Weights of a small GPT-style language model, trained from scratch on English Wikipedia.
Size: 8 layers, 8 heads of 96, MLP 2048 SwiGLU, vocabulary 32156, 107M parameters.
Architecture: RMSNorm before each block, learned positions, no biases in attention or MLP, untied embeddings.
Each number is 500 + 25 x the weight over its row's rms, rounded and kept within 0 to 999. Layers, rows and columns count from 0. Numbers have three digits each. The size before them is the row's rms in percent of the matrix's.

# o: layer 5 attention output (transposed), 768x768, rms 0.0911, rows 532-575, columns 64-127
# v: layer 5 attention value, 768x768, rms 0.102, rows 533-575, columns 64-127
# q: layer 5 attention query, 768x768, rms 0.0774, rows 576-578, columns 64-127
# k: layer 5 attention key, 768x768, rms 0.0792, rows 576-578, columns 64-127
o532 093:497519528476535535499490505485534494481459515514473456482499438487530498484507517473502471477516508491444512505483523508459484515524503504474519512539476538524475498506497486501525512462482479
v533 084:504497527527483477513533486465509489494507497511539523489539544503509479565462486518540504441509496465516468492537518493465494536489503502491469516507461468500483458482514482514511457507558502
o533 095:524498451509509498520475527540523502505485548537478510516454492520513483485505515464498515519508488509523513485443493518438457494528486569474525508499534499486486524475491503490487552491437499
v534 080:498485519502502522497463500514464456461476477487472468521498495502503501495496478545549468455478512485495476533502499490454504500480484455478478503523492505550519486517527493482470526507469513
o534 093:480508489505506452506519533496497524509515531503454506460502490498486485505505522491483506499479502519474519472490545479506551493478519521531504494531494481489498520521470517505523459473538468
v535 082:546515505542506532502499490472486501553504513537493490498491528496526482466519504486481533507487483498471524483500506477487497502490488475458521508512547534486483489520511519521533501533486457
o535 096:489482514511499494507529526531523476506518519502514481506510508459499541494500526503504516476521535480550475510517496451502455504486528508490516478548474460521478520461463475480485516516550501
v536 082:449528509498547516490466449547478510461507536502520511486502421484506493467516508537512507509522509482533500501477469535463544489468454492478485527506518469526506498507464510426496525473513505
o536 095:532500476507485519468516509496532504511444476488467481528489546522513513531480538498458509527527512554485515474532549498477492551530510478515494516512486543486506498489482517535479491530451521
v537 079:523496493515520471518550508501526539472476485542517503505508538493560503486519488505519492475506482470505507477487512488466511523474475498489464486505536562489577514530530540495479510514480479
o537 090:517513472458469502509471508490521503481542520533540537491528469534509512472514537522450512488524523529485482514512547496536473518476520510504522539529498490520489510512502484518456494483503515
v538 081:551501495456491487473477489528518493502535471536498477500457531530511488477486527483511493512504496542508527525490517505487496459524488468482479509500439487495491505512515500511508544506507595
o538 094:459493499533485543501521552488479495498506525518500511500502485518483492513525511475513536486504499459512495499527495546480479534542577487502506479482511477515496522494482489497479469489505457
v539 079:512476509550514474529525526491458477461497477482486488483532495523515506491505527485503475494509524468487507483463536533427523481476533472510489490456545502514479485442501503498479501518524487
o539 095:551532522494492467486505527438497450530497501499461521504464489543481492510480458497456529483537495504536483509531493509530451496544466518501492506501496505484490480520497495482500513465545525
v540 085:538488516518498512554502490574499544507529515484516496503512518493494548502468549484467500539507493477521508517468500459477519538497505489536504484457511517525550531509478496538537496461558493
o540 099:475477469482489492482498494500524495482525459490481476518518452517488484463535504493541512472548505562495519495488504520521469501468508501499481518539481496482501483493542499447462511499458527
v541 080:529471468509503456467511505495491517459535503523522526487493548487532483466459509472446449528473522507490490454520513506534525524521498480520497455480525512523525495477466459511492487523469544
o541 093:532507507517539539519478514524500500517506523506500534442554504492482539547570510506513507485555503432490530532442488517502478468495483532522520538505502501503499503486515547507478483451509482
v542 082:501573486472510521507480467480523497489518510486499466481505495507487501486441491506479485509491487511500487487497467510467497491473514469490470506444514489529483480523515490458504510516521504
o542 091:520472508495526495496525515510498505558515499497480480513528517496502498492520472486538500516492504469478503467492499544462481528555483481490547538505490516503520468528462522489489493523515496
v543 081:511517483520529500496504512538546509480491517505486525489487502524501484500493524492528505506515489567474468556531504482470531470518556460506530554539526479537512485457505483507499524487516527
o543 095:504482527456468489490483526472431557562460528530520488521508501470475480515525510516494510456445495469513504484469507493492513521472510505481474455473519450504527503486491469482487474504472518
v544 077:542478550512530494507497521497497517511492487520496472509533483511481509488506514491462482489501512503481501482490504488499460479478473490497508517460467487473498497517539485452485465506484512
o544 090:474509483459470553530539509443521496517502504532467502495477521481566539506456502501501497484498499500489490499461466476504515519484472509489512501537523534532520498523461524536491507492497484
v545 082:542517531478478517473545499502489514514522503523541535524506508529456552543485531502538507497513505528514462488496524527534535484509507463521533476463479475500515485496501498473525456506490487
o545 096:468495515494526512515472461489529481487488455508488490473540478500492456501513474509463505518521505448494516499464494552505509478478483471454465530569491535509494491504487500487497568497468538
v546 080:504504491497491487558528484491494485487487475500518510501495520499522516469492529499517514521501477489503484487522437513475465517461519531518521517502461543478485510487461532544529493479427484
o546 092:502519515506503492458521497510510471468498474501511502490492498486474486510518493536494489507520498495521566486504471492512536494486458478502479464508457504507532491522513483499517476525535492
v547 085:548494458497473491534485510491520500498500591492517513501524523494547501532492488488518507483506505559506507482489518536491505526502510513505482484534502510510509525469493522492488501454495514
o547 097:501467504503503500541496530531519485492476460508510498478483496497513463464477482498454479509475479488511534473507522446503496487480486442443481493519533501494463448486556490512469494514520493
v548 083:491522471496530514507483506473460468479497481471494521479512512518495498521494513488474491488458476527478510490461501489529491489540470485490515555504512450534537508530514505468517474493536459
o548 096:512491501497508498503477516542458546493493458515523480503492530479487482511531509498550515500539485517520478505488513504471547524503524504477498471554505566551508479491534516494482481493496504
v549 077:496469480522495486478483525473524504523494473511484531499492502483471516500477526460494519531506499475473525532442530534501506468518506511519480535520535510469484506512559506498505450486556485
o549 089:529479472483483541518496515490517485498489504486558499519483504501519515493510494504479507459497511517499527502468501513482504547478490484492481455471490506509476529528458490522479483513515545
v550 081:531486481456433499492541556471474505505471471534474503519493502503497515481484518480489473496530527489451490509579534465477474510499537494483495486529502530521474488500557486497491468526497536
o550 092:506516502520540477515503462513525483472523532512479531531482471524522524546499526516515486510477523489508507506464441517510523498497460519518515521481489478511539493479481458483500551533474482
v551 079:554456482503487504514479505471529481549511537527498480546505494516527551480516462519517489511495545554531508502503501455512571514473555501471501473509480436534505499520501498523469527542541476
o551 091:450541502491480493436506514519502519505478461476479485454477532536458506490495522469430537496497474452491510474436555559480502484497458484542487491482525480489496526494491546474540497474522484
v552 082:434437531523483470484494512514496500460496490503456468513513488515526520486526512480491466485503533483462497509485541526488461480474476486533503510468512455480522493461465477483505544501490489
o552 094:497488454477498507499483497506475510478450483498483535497507524444470486519492539504490481550488494517545470507541490497495500490499504500499504502480460525518492491532526482502520448513470501
v553 081:502487524494482469456462498488485449483516506507488466489450565512476544481458496508517531483524528527502496517495504524525510517499496468525509486452499476517528548484498509464532502486470473
o553 094:525522506474505513493497529504515551513469514481473527526481462517476534479534501463475489522484459484520480481496473526504562534519463530501474532539491523472533467527473468517513465506479508
v554 085:512514508552502504501550436514517480494557535515485517458472555561508504478486517527504523459483492440528497491510513460452514471527460521529517461501496516547469536482482504511479512522545486
o554 098:480447529481483518466463528478511532459495532503462484495493487523471511464541500526516494493507507530505492490503488477521465505525545464489491499538522499511519479505485490502507552485456502
v555 082:491512489459498487543498495490490524496536476477453482456539554452514503500545497529467496534514534467462529467533523520490510520461511493477511494456520468515494515540462486516500526493459486
o555 096:452469507558473558463484453524493481514458490492491457477507461513492493489483538489513504501465460517500479517528442516463484489494521488532552507519512501479490502481502511518506455509517495
v556 080:529515516511492525568514515487452470444444475531497455514458462518502487483519474492509486490489526503516492480527481520511513525558527505505523507515502535505543545517478497535561460516541502
o556 092:500517493494500507443490482528490520548509497480472514498535557458473507476477494522503529522498481479502463519497522484492413497466479527517484529514489466520509489509482518499491530485490475
v557 078:468551499492533531503492485511468529529507524454481456502503456500515503515496514471523500509527505464488496527474473492497477508481462546505474542521499517506468491480489505557490455489466508
o557 093:489438516493471481494555541511531465552487479497492478496500498540467493524498530458488509485495459511520527506504509484502505515514523508496517443473505494488500543498514480451488486520491513
v558 079:498515477497532483477483511512521526515447543512517496487488484532484436509470494512512462506541486490534481489509494500477505470433502502531476468498483496479521468493486522507498552493447539
o558 092:525493478486505508500541511510469497487528456493536496509521535479527522523495536487440536476496513586498496490484517471564479516536511483470513516516511498451492498481488476475523536524526505
v559 082:524492499472517536478502527482520546479555512507519481551519520504484527502486511512511462533434509484477506508541500487493554486464506507456477499526520497500520516456527467539476476468549492
o559 094:519464507522507519523509477464476507506443486484484493478489452518479530498486511484456507483511467529523462430505524496519509470489483510543504549509491452487482493512467526494507499515499492
v560 080:512491497479465491513489480533533515504508453475470513517451471505535492485486523469511493470495525486511497521515489510518551511486503507477474486494525501519468505479489482514487514466515514
o560 093:479457479484528517525470490493482460517521488504473497542498488514475515535447501477494489507514515497471499474496515506488470502531481493471472477536497512491520493502535545489430460504487481
v561 081:494546487478476556515504473487455499481502549495493465489538517505459492498506538512510494546501475509511483556509491500517465510508515483494494514485553482503471488505483480484483496472485540
o561 095:488458539521502498489508490521543514491479495535503542508520503480509489541442477491536496502511491489518477462462525522506482488519489520491497497504509519510568414497524521522560532518483475
v562 080:471448437489527527495476442513503478494478494537559465532537480519492483526420515477500518506476479495505487493487494485509567505519505519492511497547498496482515529524540527464492464516468466
o562 096:496543515471474513493483529456522540494493516485459520469473493518478494483531459518515497490508511518469516525502531546482482523489482497527501542519505506498503492496491468531500518505518513
v563 077:508480468475484566500527526518483523498511480556474545464507484526494490451486491478475490455502496531499510551500491503531491490456561499470452490431552517509475490488476564485533515491509492
o563 090:497507491507497444506492505509565501505519509515519505533499489490551513510516491524480509510491479486447483516487518486487508517470441465460518510489451502458522544531525499524539445525515514
v564 081:500549510481474523500503504494493499462479510486526498533482507498472507502497530500514493488494480534492495528516530517466521463496537547499518487492501491525533477517506496495532517506529496
o564 094:536497496524544483496502469464484522525564523512488508433514541493539495476524502506463468520519506468510528455542467494488520507484484465470455491550481540500463520487527516526460487487516485
v565 084:511560485527527462564502500512525523471519517444526543476482515502509492552499511500498495514496505464476516489545480545465526517446517501503503498472482486500468499475481496463504482505517532
o565 097:497497534508488492482499503494499499543480459503468502531475473478477511503505475466491536494504522511551482537438507518504500492546495503483490499484502505491525522533487512490499517500473548
v566 078:454487475488530533508522475541467509442509471502495493512468515484461519507454536473491489502473495518487482487509470485490495505486465524494486506545473514511484509502507496504547527493505535
o566 089:522499502506489497492471537516515520512501534525485498486506509492522508514491501507512503526530503490504502489502513488493510547513512435502537541530517521458527561526464502461508532489488518
v567 076:508473517495501500489538485536477505466490509491530472506498454488490502526543529540483500492480492552505528470526538549500521487480513504489557488450495550501509475488474504529497485491531495
o567 088:520508516518528478466494542427612472546511526546483553469525533518495428472494512521507500517490485502480508462469556499516490491498476533489535521519524483459494524472459493500513449507503518
v568 081:493473507489462502513505517538481498483500528486518454533503515525509530505472514542475508433502537502477525429500543509529535489497478491483523553477490488538497506474512465483523505530496504
o568 094:502494448510521510453471511526482505525502499551490532505514501462445510504533538462516476533446461501548473552498475492483486516518495533519465490522496505461512510472500482547526493536484516
v569 079:479499474518497479476515490477460471523491479504520501522469539507531509467521491490524540473512480514477485491498501523500523482457476481515532484505464521488489464517497491465505461503487521
o569 096:522490472502485511527446513472526511493533457507476523529517531492518526525465506531483476527512490465526492508493479479525452512514484526507476497507492440455488513487546498527530490491523485
v570 076:469478517502485494551533564529476556495517441515548517515527488505501514492489535502495533490532450454477468486471519498508565471580499462490523528486481480506483508507509494508505557512488524
o570 087:506494491517514510517446438450489480490481534466485447484518470453460492505498488519520487496483519557534465489483517529440489521496504499533511456513461544493454472496520505511489505489520459
v571 079:505560445531511517490504496518466499479521475511497525525526513504497490540455506536472502488527477531532515509476459532459482484510535509469492485492473454505509470506486467435508469455490486
o571 093:502489519503504482515490483459473531556506509497517488449535526462505485511467505487499509514471478518486491516482571482524462506514477492553511490531529500501481520518503478512463486519498493
v572 079:487513515525482460452549496489526512523514518510443478565508462527500512510515560522460516548555499510501499494478525501488489525525504518501550441496499496470490449519507445492480490518468471
o572 093:460489497528515500515527503498529495446496513453562491473494525504496541482515446515555530508428474501551495527522526488498527491499479437501483528492511549491506491446473483471518505514530506
v573 082:559467540454516457520454535544499489540498509517499459475536498534510540495462516510467455510495502446531454501492490502480536520473469467525512490534506533508495483492506536524492508548493522
o573 097:502498519466501511481474461509509534484482476488492519495509502488496467491507466493470525468519477527456471508531503487492470498540542531494496502455473504522499484541509489519469486481506508
v574 082:496539477514542488520526497503478474491523476456450509448481502512492497493505512544527533507508499515526513494466499502516502463473472494509522522547512448482461470514523515472487516510508524
o574 093:491456531475465502438492500460492520517537498509484483543513497483481477479486474481491497453509516489519488418521555501478493492482507480512513453483513532516518535458498478491477493478540464
v575 081:505485464512523468482526482517533517495478515433457495513506481483483500484535567504502475492440480505440533505479485476503504557456538509437468507495470545561494537500494514477485449523456482
o575 094:490520554507505549497500529471456479468489505568494492491495486559524471473494415522516486550538550497516520517493491474507484500564462525562511516533535477494500489502509515502491527448495495
q576 099:483496463504465501518529512431517503486512543476484502497508528500492470506480470498486505494474517520495492476461548499509482476545480483447550490483479531512506462495498499515506549502569538
k576 101:539526480540495486524471502471488489506468527475497504515515493480499467459492522478490542485506458504516488480525523519508480462502546504495492555455499526470461504475470440506497509559502510
q577 100:493523487518480472491510500527500528485477503508534491490504511480483475498522474551474508496539530478533459494527548532533499551525484520508469501489498486470471491541499469473530525462495508
k577 094:498517465474475485469475514482469462546515462475501510498490526472448500503476458466517479519459501476520528513476501540494506477519515512478492468481529456533526528531499439513542471455524490
q578 097:500482556542519501512497517512485517487506503484488554548516494478492491522520518452469516489537475498488469543533439503526533508547514558498542514477468468488526514462460494502487514496466506
k578 099:561508531494507472525477492521485481531502511468526542473523483508531493505523508521564512473474500533482496467498478512480529521472485548517546525486534487492468495522525449507502527483469472